{
  "num_hidden_layers": 12,
  "hidden_size": 256,
  "num_attention_heads": 4,
  "num_key_value_heads": 4,
  "head_dim": 64,
  "intermediate_size": 1024,
  "vocab_size": 5717,
  "hidden_act": "squared_relu",
  "norm": "rmsnorm",
  "norm_place": "pre",
  "norm_eps": 1e-06,
  "positions": "rope",
  "rope_theta": 10000.0,
  "rope_fraction": 0.5,
  "qk_norm": true,
  "attn_scale": 0.148,
  "bias": "none",
  "tie_word_embeddings": false,
  "parallel_block": false,
  "extras": ["some layers without attention", "local attention windows", "shifted keys", "gated attention", "value embeddings", "hashed n-gram embeddings", "an embedding shortcut", "skips across layers", "capped logits"],
  "init": "normal",
  "init_std_qkv": 0.0385,
  "init_std_o": 0.00786,
  "init_std_up": 0.0385,
  "init_std_down": 0.00393,
  "init_out_by_depth": true,
  "optimizer": "muon_variant",
  "learning_rate": 0.0154,
  "lr_mult_up": 0.992,
  "beta1": 0.9,
  "lr_head": 0.00522,
  "warmup_steps": 0,
  "schedule": "wsd",
  "decay_fraction": 1.0,
  "decay_shape": "linear",
  "final_lr_fraction": 0.1,
  "batch_tokens": 32768,
  "max_seq_len": 4096,
  "doc_mask": true,
  "train_tokens": 176300000,
  "max_steps": 5381,
  "dataset": "wikipedia_en"
}
Each number is 200 + 20 x the weight over its row's rms, rounded and kept within 0 to 999. Layers, rows and columns count from 0. The size before them is the row's rms in percent of the matrix's.

# layer 4 attention value, 256x256, rms 0.144, rows 230-255, columns 128-255
099,208,171,219,197,184,197,212,207,198,203,203,186,232,174,187,198,206,189,200,217,195,201,240,175,190,171,185,200,211,201,234,217,196,186,176,184,223,161,206,182,181,190,214,213,214,233,197,171,190,198,222,179,190,202,195,176,182,207,206,176,144,171,183,206,211,194,164,165,214,183,198,195,219,201,231,261,210,201,170,180,214,202,199,203,180,211,190,214,166,201,232,173,241,186,154,183,213,214,211,179,186,187,218,221,190,217,196,225,210,150,234,207,172,207,206,184,210,184,188,191,196,218,170,222,204,184,204,194
107,213,209,215,245,213,192,170,187,192,211,206,180,189,196,178,226,214,201,196,196,187,192,219,190,188,191,165,203,177,175,200,215,179,180,214,186,198,185,242,230,218,193,187,201,202,187,200,175,196,169,218,195,175,202,172,206,232,207,197,158,209,200,216,211,222,236,179,251,205,230,158,173,183,238,208,197,192,177,192,210,194,176,209,204,161,192,161,186,203,200,221,210,172,159,231,194,179,217,178,215,221,221,222,209,217,248,179,203,202,191,171,240,222,216,192,219,186,184,208,197,205,244,214,217,212,197,212,175
098,181,212,203,200,189,205,202,184,211,234,211,172,209,198,208,208,242,184,169,198,217,183,238,235,214,175,216,190,214,188,191,214,214,209,200,188,218,170,172,193,249,211,220,202,207,226,223,218,193,174,212,243,202,198,212,178,224,196,192,208,205,229,197,191,210,196,190,204,203,236,164,210,208,177,194,202,192,205,204,195,195,189,189,183,175,221,196,185,164,197,209,246,213,189,238,170,238,165,220,196,198,164,197,202,202,212,221,188,204,185,198,136,175,201,196,172,196,201,221,191,245,225,218,209,215,218,210,202
101,202,193,191,171,202,175,216,228,187,195,173,228,197,227,202,202,182,210,190,209,158,182,223,200,201,189,168,209,207,188,219,196,174,244,198,189,188,208,200,215,186,195,241,189,213,202,187,185,205,193,234,224,220,220,137,184,227,244,220,205,195,219,218,189,235,178,167,229,226,187,206,209,206,190,189,209,175,174,190,207,212,203,205,197,204,187,195,210,191,205,201,190,212,214,199,182,253,220,185,227,202,181,226,182,169,222,182,173,227,203,184,187,215,219,233,173,207,207,199,146,205,193,220,212,208,215,172,202
094,177,158,233,183,234,200,193,182,184,234,227,219,234,187,190,208,191,223,221,209,221,199,190,182,178,208,175,222,196,243,209,170,208,208,202,226,171,195,238,174,205,229,196,207,173,220,216,200,236,187,194,189,198,202,205,228,204,173,173,203,168,198,224,216,233,221,184,190,206,204,228,191,214,213,186,190,192,209,193,182,217,172,226,203,213,166,226,242,188,224,224,179,184,214,189,203,225,201,174,178,213,191,193,215,205,183,173,197,231,198,225,206,191,214,190,212,232,207,132,206,213,151,168,179,208,233,208,198
101,193,200,183,208,226,177,194,197,236,200,204,177,208,194,198,191,168,183,191,176,161,172,230,193,202,201,194,185,200,188,173,225,214,246,230,191,165,227,214,174,207,205,187,189,199,221,161,220,192,234,223,231,207,194,199,245,211,201,224,161,200,229,175,206,197,232,219,225,199,184,230,182,206,216,176,194,181,170,200,197,199,208,204,190,190,234,203,214,193,198,170,200,226,230,191,223,214,207,200,226,212,191,216,172,171,239,209,201,168,211,198,198,181,198,203,217,188,250,219,199,231,210,209,219,223,198,206,175
095,207,202,183,201,203,183,211,193,213,176,207,191,213,220,170,208,249,172,228,223,173,203,193,184,200,213,212,179,189,201,155,184,196,230,196,186,186,154,217,187,204,192,194,221,213,210,204,173,187,204,223,190,171,192,201,222,229,197,205,179,194,165,188,208,155,214,201,228,203,157,199,183,205,202,199,208,176,203,168,202,206,195,224,193,168,187,219,229,202,211,170,169,198,161,193,197,223,164,182,186,196,192,167,221,211,219,193,168,219,260,181,190,202,192,171,219,201,179,219,182,200,180,198,197,205,188,202,215
100,184,208,162,188,198,162,210,187,193,187,205,193,198,190,214,239,209,205,191,220,209,182,199,167,195,225,183,243,192,217,181,219,202,239,200,201,232,194,177,164,198,212,201,181,206,234,215,155,223,209,201,195,171,192,205,206,172,205,195,226,203,218,200,181,170,226,207,206,238,219,222,202,218,207,221,189,210,206,182,171,216,219,219,236,219,207,198,172,201,213,174,203,182,171,228,217,182,206,211,186,223,225,186,173,200,174,170,163,166,191,171,182,197,160,202,178,207,191,232,209,214,187,175,177,234,200,235,218
105,168,196,157,185,264,203,225,205,197,181,233,180,178,209,205,183,202,220,221,195,163,242,233,206,185,233,178,214,189,223,199,188,222,215,235,190,206,182,209,198,226,211,176,201,175,205,186,182,243,196,197,190,179,186,214,226,187,201,210,226,187,183,187,200,227,200,249,196,203,193,182,157,249,186,178,190,182,182,200,226,191,214,232,200,246,199,196,206,164,199,228,195,181,198,187,199,205,203,234,170,228,235,179,169,192,222,190,205,243,196,179,155,225,227,188,208,217,220,189,203,227,191,202,190,191,204,196,219
103,212,188,180,226,194,180,192,210,186,171,183,196,208,215,182,206,192,192,198,212,212,172,170,236,208,195,188,164,194,213,215,208,193,211,212,221,181,184,185,214,201,191,244,185,219,174,182,223,161,200,205,213,189,231,168,197,212,175,213,173,208,197,167,196,212,177,215,227,227,176,205,178,193,221,212,205,185,228,186,212,216,182,204,203,219,197,198,191,222,204,205,152,195,200,223,193,207,194,208,243,174,215,214,193,192,174,239,213,146,206,208,231,232,221,212,207,184,216,206,171,166,188,207,197,237,187,195,186
100,238,172,213,219,210,209,209,179,171,163,227,160,199,222,176,231,166,185,194,195,172,193,204,223,239,223,209,210,187,205,214,216,243,180,206,228,189,201,234,231,210,210,214,190,178,196,176,189,191,182,209,189,174,189,233,221,199,207,209,219,189,198,223,210,213,180,170,191,211,216,209,224,185,202,187,182,205,138,175,211,210,200,205,183,197,234,175,185,220,204,198,221,238,223,177,209,133,185,221,188,202,234,210,199,223,118,180,210,210,202,223,192,208,212,199,158,180,219,180,184,195,193,190,207,201,206,215,222
091,197,222,218,176,199,193,189,214,201,186,194,205,177,211,214,208,176,194,222,166,249,231,198,192,192,212,171,208,206,163,195,206,212,209,219,213,190,198,196,172,170,178,188,195,186,182,200,188,196,217,193,217,198,185,210,169,182,206,211,203,214,227,141,178,177,210,201,207,206,202,198,205,176,191,199,199,226,197,188,179,207,219,184,169,203,203,193,201,160,250,206,207,202,204,172,215,196,192,195,176,198,200,202,230,206,189,183,171,204,165,182,169,222,216,203,226,196,182,168,217,206,209,196,199,184,172,198,244
100,193,227,173,228,213,243,217,208,183,187,178,210,213,189,240,232,171,204,170,217,177,152,187,172,221,197,194,179,178,199,211,170,191,237,212,184,207,176,213,159,211,213,170,209,197,202,232,223,177,206,201,194,200,217,192,197,220,238,215,183,203,205,191,223,189,164,197,217,202,206,201,215,230,180,213,220,217,202,202,177,189,203,127,184,188,198,221,226,205,189,213,198,214,197,223,226,186,183,203,200,186,176,208,218,203,270,163,204,188,203,211,193,163,195,179,267,207,208,235,194,210,213,189,162,208,240,227,209
093,180,198,216,191,182,212,230,176,212,195,193,166,203,213,215,217,205,207,195,214,173,249,199,198,237,205,230,228,251,207,215,168,222,211,178,229,171,222,198,212,188,197,158,212,247,221,196,198,238,204,217,220,206,215,202,200,192,247,197,180,236,177,163,205,188,187,220,187,191,232,227,201,190,204,229,193,183,165,166,173,205,220,199,210,175,191,191,224,184,210,187,196,182,188,196,214,181,203,200,208,213,188,201,205,183,196,209,220,191,193,167,207,192,209,189,193,188,177,233,220,187,183,195,192,185,185,164,214
109,234,173,177,206,197,241,185,233,180,206,230,199,224,204,195,223,204,196,224,183,178,189,186,205,230,187,205,214,191,209,194,213,212,198,213,216,230,178,240,222,183,218,204,203,188,185,201,216,156,185,187,206,185,172,160,182,202,204,200,185,188,207,180,205,226,215,209,163,194,187,192,208,230,208,205,198,202,198,193,173,215,170,222,194,201,244,261,234,223,187,193,171,215,220,213,150,204,184,223,206,179,204,190,176,203,194,194,220,238,205,238,218,203,196,180,184,224,192,191,222,201,214,175,184,180,202,211,194
103,176,185,179,213,220,238,181,205,181,180,202,231,196,216,163,227,191,209,216,184,229,177,195,222,179,211,201,195,201,244,210,210,188,240,229,220,214,194,172,182,197,208,195,200,196,176,216,191,206,224,170,231,224,215,174,178,204,183,191,184,223,208,185,196,174,193,181,178,194,208,201,204,201,220,179,197,190,225,157,222,213,169,213,183,209,210,198,205,188,206,196,203,205,220,167,184,199,217,188,210,204,169,214,212,161,183,195,167,229,176,220,191,211,196,203,172,188,212,173,208,203,167,230,204,180,190,189,180
120,207,213,227,187,162,206,193,214,193,200,190,221,193,192,193,196,199,207,213,214,193,188,196,193,195,198,185,169,240,183,203,218,232,220,202,206,200,225,175,196,187,201,215,180,179,193,194,209,213,198,215,211,215,196,210,228,222,192,211,210,218,211,225,191,216,239,163,234,179,215,176,199,203,179,220,199,168,185,179,210,206,197,219,168,177,203,211,230,224,188,201,243,221,208,206,206,204,185,205,203,196,223,195,220,179,169,221,217,194,195,206,197,221,197,178,220,183,210,181,198,208,225,204,172,212,172,217,151
099,162,198,217,251,177,182,198,189,191,222,173,190,228,195,201,184,182,181,169,213,230,175,188,215,156,235,189,198,247,226,195,214,227,211,200,194,213,211,239,200,190,196,199,219,223,173,213,213,177,175,199,190,179,194,242,215,214,241,185,191,238,210,187,206,190,194,218,181,191,213,151,231,187,209,194,192,194,197,148,225,173,176,197,198,191,218,180,212,188,223,198,189,199,222,198,183,221,196,162,214,214,181,191,215,203,197,223,165,194,222,213,196,193,174,214,194,200,213,220,214,209,198,200,195,187,183,186,191
098,184,217,185,195,227,212,208,167,191,173,213,181,203,200,196,241,198,227,168,187,229,197,173,207,187,219,192,211,168,218,202,188,224,182,189,215,212,210,205,172,193,178,202,183,156,196,170,205,201,200,212,193,212,210,192,167,200,212,167,173,218,175,172,206,204,181,216,188,242,210,214,186,194,194,185,163,188,175,158,186,191,183,246,175,204,199,186,196,235,179,201,238,203,203,166,206,189,174,220,193,147,203,256,194,221,190,207,178,198,186,187,194,217,210,188,167,194,206,205,203,163,211,184,174,158,171,188,194
101,228,204,209,201,183,236,163,197,217,216,212,212,204,192,181,192,204,194,206,218,180,181,199,200,212,211,197,203,206,188,205,193,238,205,197,206,216,194,225,200,229,219,199,199,227,166,240,200,202,182,220,188,215,202,188,175,226,170,202,233,196,258,194,194,214,219,174,200,163,194,207,230,199,188,202,204,241,179,137,199,223,203,192,206,206,176,207,195,190,227,203,149,217,218,186,195,219,193,239,186,209,222,208,178,218,202,221,205,220,174,198,145,198,188,196,197,201,245,207,173,187,219,197,220,189,178,209,207
102,188,198,219,146,193,212,228,199,201,227,214,172,166,194,218,205,196,207,201,182,184,197,205,198,153,228,219,212,232,226,235,224,219,198,190,194,235,210,226,163,177,215,218,190,182,200,227,156,178,190,164,173,219,187,217,178,185,221,173,222,205,205,228,199,197,217,194,179,159,209,196,176,222,216,182,203,162,231,193,219,183,194,195,211,194,201,203,208,193,175,237,172,207,204,205,180,222,198,151,225,220,199,220,192,236,226,209,214,176,210,206,166,226,181,252,232,199,182,219,204,225,202,212,184,191,184,191,224
095,185,184,222,198,213,133,213,172,221,218,206,231,225,223,203,204,165,171,153,178,164,221,167,212,232,188,223,208,219,202,202,210,205,177,204,200,202,229,179,213,222,193,210,197,181,205,208,190,196,177,208,224,210,228,176,209,222,201,198,169,183,228,218,202,192,191,238,204,214,215,160,199,202,227,205,244,221,218,164,201,215,177,195,205,205,191,223,176,201,206,240,185,167,193,178,195,225,171,202,209,183,203,183,202,201,193,206,216,196,208,203,191,192,186,204,208,178,232,209,224,208,205,204,211,251,222,194,230
105,181,189,230,218,217,168,206,187,196,182,211,207,192,206,251,209,206,233,190,177,205,176,214,221,190,218,240,213,206,203,205,196,169,166,167,229,209,187,238,252,191,181,176,207,193,239,149,199,195,209,210,184,215,190,234,196,167,171,208,207,216,241,170,194,201,188,205,206,171,197,208,213,178,198,186,196,211,204,182,192,183,183,207,220,208,199,193,200,181,174,231,218,169,194,176,205,209,201,209,186,214,179,235,185,194,181,219,190,168,212,190,201,212,177,180,172,201,199,208,193,181,233,190,199,200,215,167,175
107,186,225,186,224,172,219,197,191,191,233,204,171,216,173,198,240,213,214,203,237,193,218,184,146,232,167,198,175,177,193,150,199,223,216,228,197,215,228,217,256,233,200,212,195,204,224,189,201,186,221,206,195,213,192,208,177,202,207,199,210,213,186,197,196,199,196,172,205,178,228,184,199,213,204,195,211,213,187,189,206,241,225,203,209,188,209,187,185,213,189,246,220,198,205,198,188,165,175,193,176,170,223,192,205,208,198,187,192,230,220,213,204,192,180,199,188,237,151,179,225,192,181,188,198,211,214,194,241
109,181,172,201,182,208,177,204,177,205,187,212,241,183,218,207,208,203,230,238,204,242,220,224,209,183,190,211,196,189,223,216,198,181,176,186,195,191,190,166,193,192,207,218,177,228,183,201,184,238,193,214,208,229,209,207,194,203,221,201,212,182,226,179,194,172,176,194,221,182,187,190,203,213,192,204,240,198,170,183,211,215,205,196,202,226,169,189,198,215,189,173,167,217,229,181,193,224,225,167,216,199,210,162,195,181,168,195,210,207,214,185,177,241,161,196,185,209,191,222,181,174,165,191,225,175,202,239,208
100,221,220,183,226,196,224,186,171,222,195,192,188,208,209,184,222,209,187,183,197,191,219,183,208,197,210,202,200,170,200,156,219,204,189,191,214,197,151,235,196,240,168,176,190,170,191,172,200,205,187,219,197,212,192,189,233,212,233,201,174,166,236,188,191,180,205,196,172,164,178,236,220,156,187,212,192,170,194,211,191,219,217,212,151,212,190,198,221,234,212,243,189,195,193,185,217,215,217,211,207,141,209,192,180,206,183,185,212,209,164,205,189,182,192,196,171,208,183,194,196,170,199,209,201,203,199,186,185
# layer 4 attention output (transposed), 256x256, rms 0.131, rows 230-255, columns 128-255
099,212,235,194,167,232,216,177,188,209,228,234,195,188,198,193,173,197,201,190,224,211,171,197,206,224,223,227,218,185,200,180,221,209,212,223,194,199,188,195,211,188,224,183,218,171,178,236,233,163,193,164,205,181,190,194,219,239,183,211,211,190,213,200,189,228,171,233,224,187,202,194,219,190,189,199,168,202,201,209,195,170,209,215,195,225,178,209,188,230,183,178,218,180,196,239,220,235,217,200,197,213,193,201,171,218,198,160,203,171,196,175,201,206,199,217,196,221,242,225,175,213,154,203,191,188,192,214,185
104,204,198,190,162,223,177,218,171,190,207,179,236,200,205,193,210,203,201,220,206,210,201,174,225,204,201,218,222,212,179,234,209,207,231,246,205,191,243,174,215,207,197,215,200,171,216,191,179,188,186,179,212,213,196,193,224,191,173,211,172,245,231,218,214,175,170,209,189,201,204,202,201,233,214,202,207,244,213,171,222,190,241,184,183,196,219,212,187,193,194,165,199,199,204,218,209,211,185,172,197,173,181,211,241,199,193,191,180,210,210,222,163,194,186,214,186,187,182,172,192,205,166,186,150,179,207,170,190
093,211,190,216,172,224,239,189,196,207,219,201,208,175,211,212,199,173,198,185,208,175,221,180,179,202,240,163,180,202,170,214,225,187,230,216,180,195,213,226,225,189,199,191,203,187,193,182,222,237,210,199,195,212,159,186,184,195,194,192,185,172,211,204,186,217,199,193,185,200,218,211,214,195,202,196,185,204,183,203,225,231,231,198,174,187,211,220,201,253,219,192,194,224,217,216,248,194,225,207,171,229,202,213,248,175,198,182,194,220,185,186,249,206,222,239,223,185,196,173,189,193,216,133,211,176,155,216,198
097,217,192,198,216,205,270,194,198,221,180,187,188,164,186,195,189,222,226,195,175,210,200,191,198,227,142,215,177,196,189,213,221,188,174,191,187,218,182,195,172,225,205,180,195,190,197,203,185,186,211,198,218,201,188,241,209,187,184,188,200,192,227,170,191,195,209,222,181,185,216,194,195,216,178,206,207,202,212,199,213,211,207,205,224,200,194,188,193,198,190,175,179,164,207,222,230,206,198,220,251,178,180,191,240,172,164,214,228,187,200,191,247,205,183,221,233,164,185,214,204,217,201,191,189,213,172,239,229
093,216,198,195,223,158,166,180,181,208,185,171,187,187,170,215,197,196,190,193,216,193,186,152,209,216,206,187,195,181,188,181,203,218,185,206,178,214,184,186,225,152,204,205,199,198,239,194,231,146,230,173,211,161,208,189,215,217,201,209,187,190,205,187,164,164,215,196,188,200,200,157,196,229,199,187,223,184,205,231,200,166,220,208,210,209,205,173,178,201,210,169,219,223,196,194,184,164,181,216,219,174,219,199,195,222,196,204,189,164,191,250,197,229,202,219,181,214,219,192,206,200,206,240,182,173,205,214,200
111,180,258,205,180,206,243,212,191,183,244,218,174,185,207,212,211,242,211,219,195,202,202,190,220,190,200,240,215,204,211,220,192,220,169,166,180,199,230,186,182,203,218,236,204,176,172,198,189,220,233,204,162,190,224,222,169,182,177,178,218,216,221,224,209,186,174,168,219,207,194,207,170,195,209,227,199,180,171,158,225,154,205,184,199,193,189,208,183,175,173,189,210,225,203,189,164,214,229,162,178,214,188,206,188,213,186,198,205,186,233,208,207,203,181,180,195,218,175,198,224,207,192,203,180,186,185,209,170
101,200,209,201,201,173,188,196,208,191,197,197,226,195,197,186,192,187,211,226,180,228,175,192,185,185,187,191,202,217,235,229,200,215,192,213,193,201,216,190,228,219,232,233,214,202,180,209,216,197,188,193,204,197,181,181,191,193,235,168,166,229,193,178,170,209,194,193,168,212,225,167,246,179,230,203,155,198,184,201,201,174,175,214,234,194,251,204,194,205,180,201,203,194,223,227,225,182,181,219,179,197,203,242,177,196,209,174,198,203,173,210,198,202,196,193,211,172,205,170,231,196,204,167,147,218,196,239,187
091,202,192,214,206,177,188,165,216,215,218,204,209,225,203,180,188,190,195,182,165,231,232,199,199,212,170,180,182,225,216,230,232,193,190,204,195,181,243,221,185,198,188,209,213,196,208,191,233,174,200,224,198,206,204,199,154,218,185,156,223,208,178,179,217,237,166,193,187,207,179,195,188,209,177,180,211,192,213,200,202,193,211,206,191,194,178,203,209,207,172,161,209,211,202,232,196,192,200,187,213,183,200,193,213,152,229,215,187,212,205,211,193,191,215,206,236,244,183,174,220,191,191,233,182,209,178,243,199
097,231,171,244,196,193,227,215,227,206,221,190,245,197,186,189,198,198,193,191,191,199,174,176,208,194,199,204,174,200,221,172,221,193,171,184,182,200,201,191,188,222,195,200,203,235,227,184,200,181,205,230,238,232,186,184,179,225,201,212,234,190,210,195,192,199,195,196,178,195,188,224,219,169,194,238,184,209,220,231,216,202,198,193,186,207,223,231,221,206,205,178,234,194,199,225,187,193,206,170,195,196,200,201,240,196,196,218,190,201,203,208,198,208,177,227,186,233,178,184,227,189,202,185,208,202,157,192,179
106,184,209,223,200,192,193,199,194,196,190,229,203,180,148,172,200,184,225,209,186,200,228,208,213,224,235,226,227,211,195,203,197,213,188,220,173,215,203,214,196,199,186,212,179,201,217,224,162,208,181,180,204,202,212,212,218,214,180,169,206,207,232,196,193,203,197,177,203,181,196,196,221,191,189,209,191,224,175,191,211,195,203,187,203,177,202,193,170,212,210,219,232,177,189,178,170,209,191,190,210,178,193,192,201,223,216,194,172,256,207,242,195,208,213,190,209,204,198,169,213,219,170,216,217,204,195,204,227
101,196,211,197,194,153,184,199,215,178,170,199,204,213,178,205,192,167,213,203,233,201,204,189,186,168,218,199,177,215,252,225,162,190,185,231,193,220,196,207,205,213,189,189,240,230,208,198,206,185,230,242,206,180,216,233,196,171,212,199,180,213,182,201,163,179,229,218,219,183,194,208,214,258,201,174,205,227,223,192,184,216,178,204,195,194,191,225,210,223,199,193,224,184,173,222,173,199,195,211,204,219,197,214,212,187,230,213,196,223,190,200,184,178,218,204,171,206,185,174,180,172,223,200,214,169,193,206,180
091,181,180,198,208,194,230,186,218,186,203,216,182,236,178,201,195,196,209,215,202,215,147,199,172,211,154,185,200,196,210,204,196,211,184,198,203,220,211,209,207,233,196,202,219,235,197,248,226,205,188,201,203,227,169,176,213,193,185,205,171,191,175,181,202,220,200,183,198,187,179,197,203,201,205,192,177,223,166,186,213,200,183,241,202,233,176,198,211,210,188,178,170,192,212,203,163,216,224,201,202,213,183,196,202,202,198,236,179,234,213,177,183,186,188,227,179,187,227,215,182,210,195,179,209,233,199,209,173
103,203,196,191,197,221,207,193,191,197,194,214,204,214,211,210,194,200,185,188,195,162,220,183,185,179,183,187,177,212,203,184,194,170,189,221,182,177,209,194,204,240,235,195,193,229,220,212,165,231,199,223,244,201,185,203,180,217,172,188,203,177,159,214,195,200,235,184,166,168,204,172,209,190,233,174,220,194,199,174,214,206,169,220,191,222,195,191,185,227,239,192,211,191,226,208,222,196,192,210,195,223,247,211,211,216,179,192,207,194,165,177,213,219,201,190,163,181,219,214,191,219,190,172,229,178,232,148,198
095,182,194,219,178,198,210,202,194,186,226,204,206,233,178,193,161,234,194,193,174,233,169,177,185,180,231,178,182,166,223,192,232,207,171,182,176,198,205,186,221,195,182,196,180,167,168,228,217,189,205,207,177,236,190,177,162,163,172,225,221,175,207,183,217,203,185,203,221,161,216,220,198,184,212,154,219,177,174,206,204,196,166,229,161,212,146,181,171,221,172,174,213,207,224,197,181,203,228,177,218,204,209,199,170,219,212,212,169,193,221,216,212,186,177,246,218,208,220,186,252,197,213,216,210,206,221,202,204
111,220,217,217,218,183,200,195,246,198,188,201,199,220,211,239,204,217,209,199,215,213,227,197,212,183,206,205,183,163,226,196,181,192,206,185,220,195,199,192,199,208,212,208,226,210,181,205,201,197,201,203,190,219,196,208,191,215,248,187,208,211,176,202,177,188,207,226,213,210,220,194,230,184,218,205,169,227,189,186,214,207,202,200,211,230,225,211,219,192,199,203,203,194,173,218,255,186,156,219,173,229,216,219,211,224,200,211,230,179,180,175,217,210,187,185,232,195,171,215,196,211,201,175,225,185,178,222,210
102,225,219,204,190,212,218,227,226,243,240,211,192,181,215,235,189,253,181,213,182,216,236,185,231,222,193,225,202,228,202,182,210,206,178,184,183,217,213,195,177,181,216,210,181,172,235,210,206,182,188,220,174,185,174,197,202,214,250,188,210,202,193,211,201,188,209,206,224,193,204,169,196,203,205,230,221,214,210,210,163,211,218,179,196,165,182,218,222,195,201,197,185,194,185,194,241,191,194,193,212,179,214,182,209,218,212,215,225,191,193,162,182,225,191,181,219,166,214,233,161,199,214,186,195,197,177,252,200
120,204,209,207,219,221,235,205,186,208,208,202,166,216,230,197,227,182,228,195,215,179,218,212,182,181,212,175,191,184,228,202,204,192,193,202,216,153,224,209,196,201,222,161,193,181,170,182,231,186,193,188,158,203,176,231,204,166,212,195,222,183,187,197,186,208,155,208,215,208,189,188,226,169,187,206,186,226,180,189,187,213,175,197,202,197,175,162,213,160,189,206,177,190,185,205,197,214,194,150,217,208,221,184,196,184,214,160,200,210,204,218,220,172,190,193,185,187,227,205,189,179,231,225,205,152,171,222,166
102,203,186,232,169,245,186,153,182,183,185,210,223,178,206,217,202,221,178,240,157,173,210,227,181,204,202,212,204,186,196,180,217,136,223,163,236,220,205,185,199,196,193,184,185,185,190,189,200,227,204,201,197,223,202,173,178,200,172,205,203,163,207,215,204,172,180,197,213,190,209,215,155,233,182,185,207,190,223,217,219,215,182,189,213,198,229,198,214,214,216,185,209,214,214,185,172,175,218,226,180,188,218,184,190,184,240,151,202,178,197,171,183,209,209,196,181,193,203,223,209,204,197,169,237,197,203,246,188
096,225,217,203,201,141,189,219,200,201,199,182,199,206,221,231,223,188,198,223,223,217,208,213,207,179,201,195,181,212,195,200,216,195,187,218,168,192,200,171,212,186,199,226,206,226,212,240,187,168,189,186,206,204,225,160,195,199,214,180,201,180,150,176,198,227,245,188,205,206,192,205,178,207,200,199,174,212,203,229,186,218,205,200,198,180,149,219,227,199,203,199,212,211,186,232,193,188,208,231,192,223,166,214,214,208,235,186,244,242,203,193,212,216,171,217,197,229,202,204,204,222,181,162,224,211,198,222,182
099,208,169,188,193,218,187,222,223,178,166,186,233,214,217,231,180,159,204,215,220,176,191,193,229,211,177,223,199,215,189,188,184,171,215,189,203,210,191,210,205,213,197,204,217,189,204,187,184,182,224,147,211,202,212,209,206,216,183,186,217,192,187,248,189,183,170,232,157,218,202,206,161,193,222,180,177,188,204,199,196,209,193,186,224,208,198,201,203,199,230,208,208,183,241,204,195,155,185,211,154,209,206,197,239,201,196,183,203,179,206,176,196,181,209,199,179,187,164,176,207,240,247,204,195,198,167,219,215
094,216,205,222,209,217,168,182,212,241,201,190,205,172,205,206,211,223,188,193,187,213,226,183,215,212,174,183,191,212,219,196,195,184,198,181,183,197,204,203,211,222,207,163,230,228,194,198,206,220,203,214,182,172,211,175,218,195,237,209,210,203,198,184,190,216,197,208,217,230,214,212,214,192,231,200,195,201,206,196,162,193,198,218,200,186,235,190,167,186,191,225,188,195,170,201,232,183,190,184,206,168,206,203,190,169,170,237,213,214,215,176,231,211,216,185,214,222,209,196,199,217,176,156,219,208,233,235,215
096,181,189,190,167,191,220,189,247,173,165,227,197,205,175,185,176,213,190,227,184,237,190,184,158,184,167,171,198,173,180,192,190,208,229,226,228,189,220,230,188,191,201,178,196,209,189,218,202,196,235,184,171,226,187,208,196,194,226,183,222,196,200,170,208,187,200,196,188,195,184,184,198,191,221,201,215,168,185,203,222,216,212,187,205,196,211,177,176,173,222,200,188,229,199,193,209,226,222,198,202,223,210,215,224,195,198,253,187,198,179,164,192,184,191,216,220,211,217,197,179,219,171,197,190,195,173,178,181
099,241,185,169,199,209,230,199,180,203,204,195,206,203,203,198,185,188,187,195,197,242,184,205,181,218,216,173,190,177,176,222,234,149,188,212,219,219,211,204,154,191,217,164,197,184,200,176,235,216,182,210,206,175,204,206,191,211,184,200,201,212,199,227,233,199,148,171,232,207,173,213,203,217,186,223,223,165,218,204,177,218,194,195,189,171,202,213,204,198,227,183,229,204,207,218,167,217,237,225,202,184,207,178,169,192,203,172,206,207,180,201,215,183,181,216,219,181,168,146,201,208,196,206,207,205,195,199,212
105,217,221,193,189,173,197,201,187,158,162,192,193,179,203,250,184,188,194,166,211,169,226,209,193,187,182,192,220,215,205,228,174,200,189,173,200,195,201,182,225,174,194,194,216,177,202,209,187,186,190,184,248,183,166,187,219,202,198,185,191,166,179,182,191,220,156,190,214,201,172,215,223,162,175,191,172,183,251,197,210,187,163,207,228,187,197,182,206,207,228,147,202,186,207,213,238,190,202,208,193,214,184,185,207,199,215,196,168,179,188,188,188,161,197,180,218,189,223,231,200,192,216,193,201,200,216,220,207
105,201,189,190,204,182,240,206,200,177,165,190,191,209,220,196,171,189,196,193,190,189,206,220,220,196,176,190,189,224,185,197,205,200,225,223,256,225,204,213,169,202,192,178,195,157,204,192,216,156,194,203,179,188,171,187,196,178,190,227,208,181,209,206,216,237,191,182,187,202,226,227,157,179,216,182,173,202,236,188,205,181,199,208,167,191,209,211,191,180,206,178,178,184,209,165,208,185,207,225,241,179,221,212,173,166,213,188,172,215,226,194,235,195,178,247,191,222,226,187,215,193,219,205,192,227,185,176,176
094,199,194,199,177,183,193,215,202,212,181,204,201,183,181,223,188,184,210,167,196,208,207,201,218,214,186,189,210,168,176,207,193,222,219,226,181,216,223,189,215,166,219,237,216,183,223,208,190,177,211,206,202,209,217,165,170,176,194,216,172,244,179,218,261,206,219,214,204,186,165,148,180,191,204,216,179,204,224,207,181,175,180,189,191,232,208,207,243,177,182,173,235,167,232,204,189,204,242,199,208,234,188,198,213,171,202,229,202,216,182,213,217,199,202,181,170,187,218,201,230,171,216,221,179,209,204,220,188
# layer 4 MLP up, 1024x256, rms 0.147, rows 0-1, columns 128-255
100,194,191,178,210,223,185,214,222,165,217,189,181,209,202,197,172,218,191,193,201,212,201,205,187,207,201,205,220,161,174,227,203,192,172,192,180,198,214,187,211,197,160,231,177,232,200,195,220,152,216,231,210,206,209,178,216,187,176,219,169,200,205,220,198,214,224,216,159,218,220,229,236,206,217,208,237,177,197,177,190,180,231,201,211,199,170,202,181,238,216,182,220,205,193,221,205,224,189,209,235,200,194,204,189,218,228,204,202,207,217,174,205,191,211,195,201,211,177,219,196,228,193,233,214,229,217,182,198
096,231,212,195,219,201,209,185,194,211,192,213,187,193,181,194,208,201,199,247,204,221,179,172,203,218,219,214,206,217,192,203,186,204,226,172,220,213,171,227,234,196,162,195,202,206,155,216,215,211,196,184,215,147,188,203,188,218,190,204,214,204,235,220,195,186,191,150,182,183,209,210,176,177,213,186,175,158,201,190,211,195,195,219,180,187,236,208,179,213,195,241,198,224,207,213,207,208,226,221,200,176,204,181,216,242,179,200,186,184,198,182,267,178,203,216,189,180,169,183,210,208,229,181,205,210,189,192,196
# layer 4 MLP down (transposed), 1024x256, rms 0.0693, rows 0, columns 128-255
078,182,174,212,182,216,181,199,160,225,204,213,232,214,188,192,173,194,202,194,223,185,229,194,173,167,189,177,178,173,210,193,177,165,201,200,186,204,233,170,199,209,232,214,200,168,187,221,218,173,209,220,187,184,164,213,167,201,229,212,196,223,242,231,181,199,192,210,224,169,179,237,207,193,207,202,185,198,152,171,243,176,168,181,185,200,216,210,205,191,196,203,177,199,179,196,165,199,199,215,199,157,159,181,184,189,220,165,197,163,201,199,201,173,190,161,187,213,208,214,205,172,204,203,213,198,208,199,198